From a checkpoint of a small transformer trained on Wikipedia.
Size: 16 layers, width 128, 8 heads of 32, MLP 512 tanh GELU, 4.76M parameters.
Architecture: biases, untied embeddings.
Training: a variant of Muon for these matrices, 159M tokens, 9705 steps.
Each number is 500 + 50 x the weight over its row's rms, rounded and kept within 0 to 999. Layers, rows and columns count from 0. Numbers have three digits each. The size before them is the row's rms in percent of the matrix's.

# up: layer 8 MLP up, 512x128, rms 0.166, rows 358-368, columns 0-127
# down: layer 8 MLP down (transposed), 512x128, rms 0.17, rows 358-367, columns 0-127
up358 093:499448484452574435522503540549559496494535571470550537446528418494481428479530591408586481470480476479473526463548428455578540515496510533498492530431529578508529517476474464447556562544486435475593471436563539561539499449466596533660463491463549458478435489529474456479400431470567474545492475490546524496574516507573499469500454514425439565472577347503477496478591530461461555495415
down358 097:435480558516532480401427556509474503489521481543447487453444521500554515461450387540524572496536449448525532486582501516493478477510470411492507445512559485456464455538453529545475477424537462605490438453572526477585559534572422500431443566610536566485522474533575533480484435469520451555501565493353473489400487539597510535489468505525560573589518551501510459438434580504563516411466
up359 105:422565437476530525491474574609536489441552514492491506540547509580476540577485447505529412485517473517540463461497355481408521458591515457528524549473523528427555511499523553468444537486449427411566576552574504535474477429480451543545516402554528528514518502423479584543430608407505558472484452568460500451562545503436512495542509503496529442463449594484495521500538400392460540511473
down359 111:504509573553497499635457463467486525440525492553538478482470587527451521605511534521489544525559454480423492418515582419487518566461489513459462480547482436493489567473492542396600531562543517479422608412481412475427457388495473444446497507577436482571504571532418561541453468528501590470491453507533454534541505423450434515486403572490597464525469510481474488454532528502535520455547
up360 102:514455484447620493587425487518539506512454559529478470447455451530509473563523521480552412471512528521568417434463543511381449473606426659529427468479570423496430482479429527534539475542521463451503565412551524494541515476495400457468522499485453536591510469496531467524556537509431488493527508521526444506496527631538588589463517435472435451532503459530466589485491499520589461506506
down360 101:444555443498561500534617466525495548526486472495506506559449466416514516544485482482423574514494437533486477468530526441492552483511458509601411535518607550480550445521480498520522377448484514502469366574476450462467423486521490539533533522511507435547592474517610515525563424523557425489458487490540448546582512468559450381497331522521485497489584532443565501462498521498464556556482
up361 101:520567471446526486348495514534501465571509603443556501512542422642519574484447507498517563513502505487565498509432496428391526485513494489475497533416567426369517454515492451580464496479402509515539594563523545477447570463617608447510582507501444540481475524511527493616550495458508549531448453488462488529485499459515393463453510474525496506487456555437471484542509487510478521447450
down361 107:472534564557552539574542519481466500523513510447508455438590561519463460467396491483526497509523471462480416569426474397408489575518596531491436550436533509439437486430453439487551547523505553504538584486536532520485466433449526517507569439468465477537332555517477504515427461579435492516446497454498505402545540570433456447518521509604554579580572504460477479564478552490555520530461
up362 090:550537575520438323468620515491536523486518489456475465394595524423481480464487553442462559405544416546478535528463517464576500553450454410528558562505484541493454501489405529411526537541474490542473546503576503534524470515566537455519541491500449586577587481509520428567480517489479526534485493546506521471523501474474492498424473453356511544454480535511457508430438492431469572594488
down362 101:441492482500504590426588510423540481501547468624568474464465428488540528591602465539372493527443509423417490479478475495554437535561495534466606510582475547393530477539505483475438550545537519421531529559466527478521508440464500541400496469559498450467443497585510541521457446581466450460536448491461522465495521428478470474448545479619465583455449561470491467525566536473580475492511
up363 097:504408510453426471543468570628455553554585550421495617480527492522461464465540499523560422586426560434568505499529476565445473501450434479450527469492529454430519532468476481523481521587439470485614552506542538495467421530498466504558503542478575507580431500476599554443429543525485435421499479530494372497488522542482579551478403494476567472543492519510490447452495472429535559436492
down363 093:486456427555445537467444536458624473515538443486524592412533531467567443477540514461517454471499549565484359531443576466488506496462421546505535437482559495501570586478495532489513462504517477489483533405601527559481407514520624481510454541506536537514546514538544534459487539461562508334507466410464468453452468510550511565503433490578545519563532543489501525492420520492489374502500
up364 102:491492436415521442482505443523562509586483478450450533532457587452386521476410479451416525513474506530503438513551534521517438559491499559526420520501441506495501573409447484435564482523557556441595540457515485513458569527564482534418518499465524608523471432428505415479499528504537442544469472530496513478565624552519546481516492500453563526522448571490522539478561378544514633408555
down364 094:491524486571562560496404479506517462486540376425579492536455531498521424552458522550560498432431512495502462538490557528548498515502476467395459382448456588487420494560420478464517581463566503552541441575437436549531522451550509530453450505539471524480555529523525506395500516491468514640534508485426502475478526587481491600401502406548536428497451553504515511487594489503436561521504
up365 096:528473473482419480455498560504561489519468511468562530504418608531475550510457611545455559505605454478542458499462564543528413491399501455491495575511534536567436388473412503496532474534505426516495465551504521446498425474525476532486401501481606540468449476479557460539511358525547476600480541510499462481465540470517541510393422451497517557510474541471569557482649456517505551539520
down365 093:507511499440496488573387573501503358421594454446553523454529472434460449519570416563460527477507518458488477579507474489503485521532460404485576471532452538550546516512546564569431529496517512468457509607453439482466511476486469515438442445576518498482554543478484447442428395569439532537595481500570470465441545499598551493477543489555462450551603529448486557462552580457514572497479
up366 105:525454406511473450487538476545605520524440506501454520573449507400492470491450562496475569485466423609512635521602430448586457438552452508511482520551609509574525521437494406487527590583490550507465545419552482472530573614521518402456500490509572541508443515488534407437555519485461565536541481440456492540592528528524504490539495459537441518433483463509478489498514440468489477443509
down366 103:449548460561497564506441519525552489515482547493478548543475589581521458548438526560618449468477493381451513443520594465556487461470555390528458534493518411485542496473464524414478548545512536481563503460453424492478437496508499452538455520480386523471540460425530461481470558461454501595521534575450498541483477531533390469506524527546440627508517485577528434529406442576483441568577
up367 098:574600484376509523468515551469541538505546475429511413418529419515508414491494451542524518544438407573436473513487461618558468446484455491546514486497592499495531532532424535498531556506485413522540511475550480379458460537498476427568542489501486517557519582488551495463466572430450490515385468535417481582420516484555539498434572505471504494494429594564441523530545540409531506471521
down367 097:474534481600536442439473458535588459457462492540473516510580493468468485482514482489548572545466568518433671500416450584516511377525483473542556463411526523491510503484516526442550540450505466440575438489540442493489544516453538486559556524482503505463413512512480523501496482472463492490421592527525596525434526522453471574556470603531438423531505425507444478510425579460418408566576
up368 101:516490513586460480502515401526527534517478532473384396513486449455577481603476454499553583431552481458452481492467538484548485555565553442517461573541472508453503561482517469508450495506414467464422484525495539528479456460611548407461496490517430578516550528436459416506478425530525460505547414523500554536573520445458536482416497644435570558436596469513465476522594474541429508518522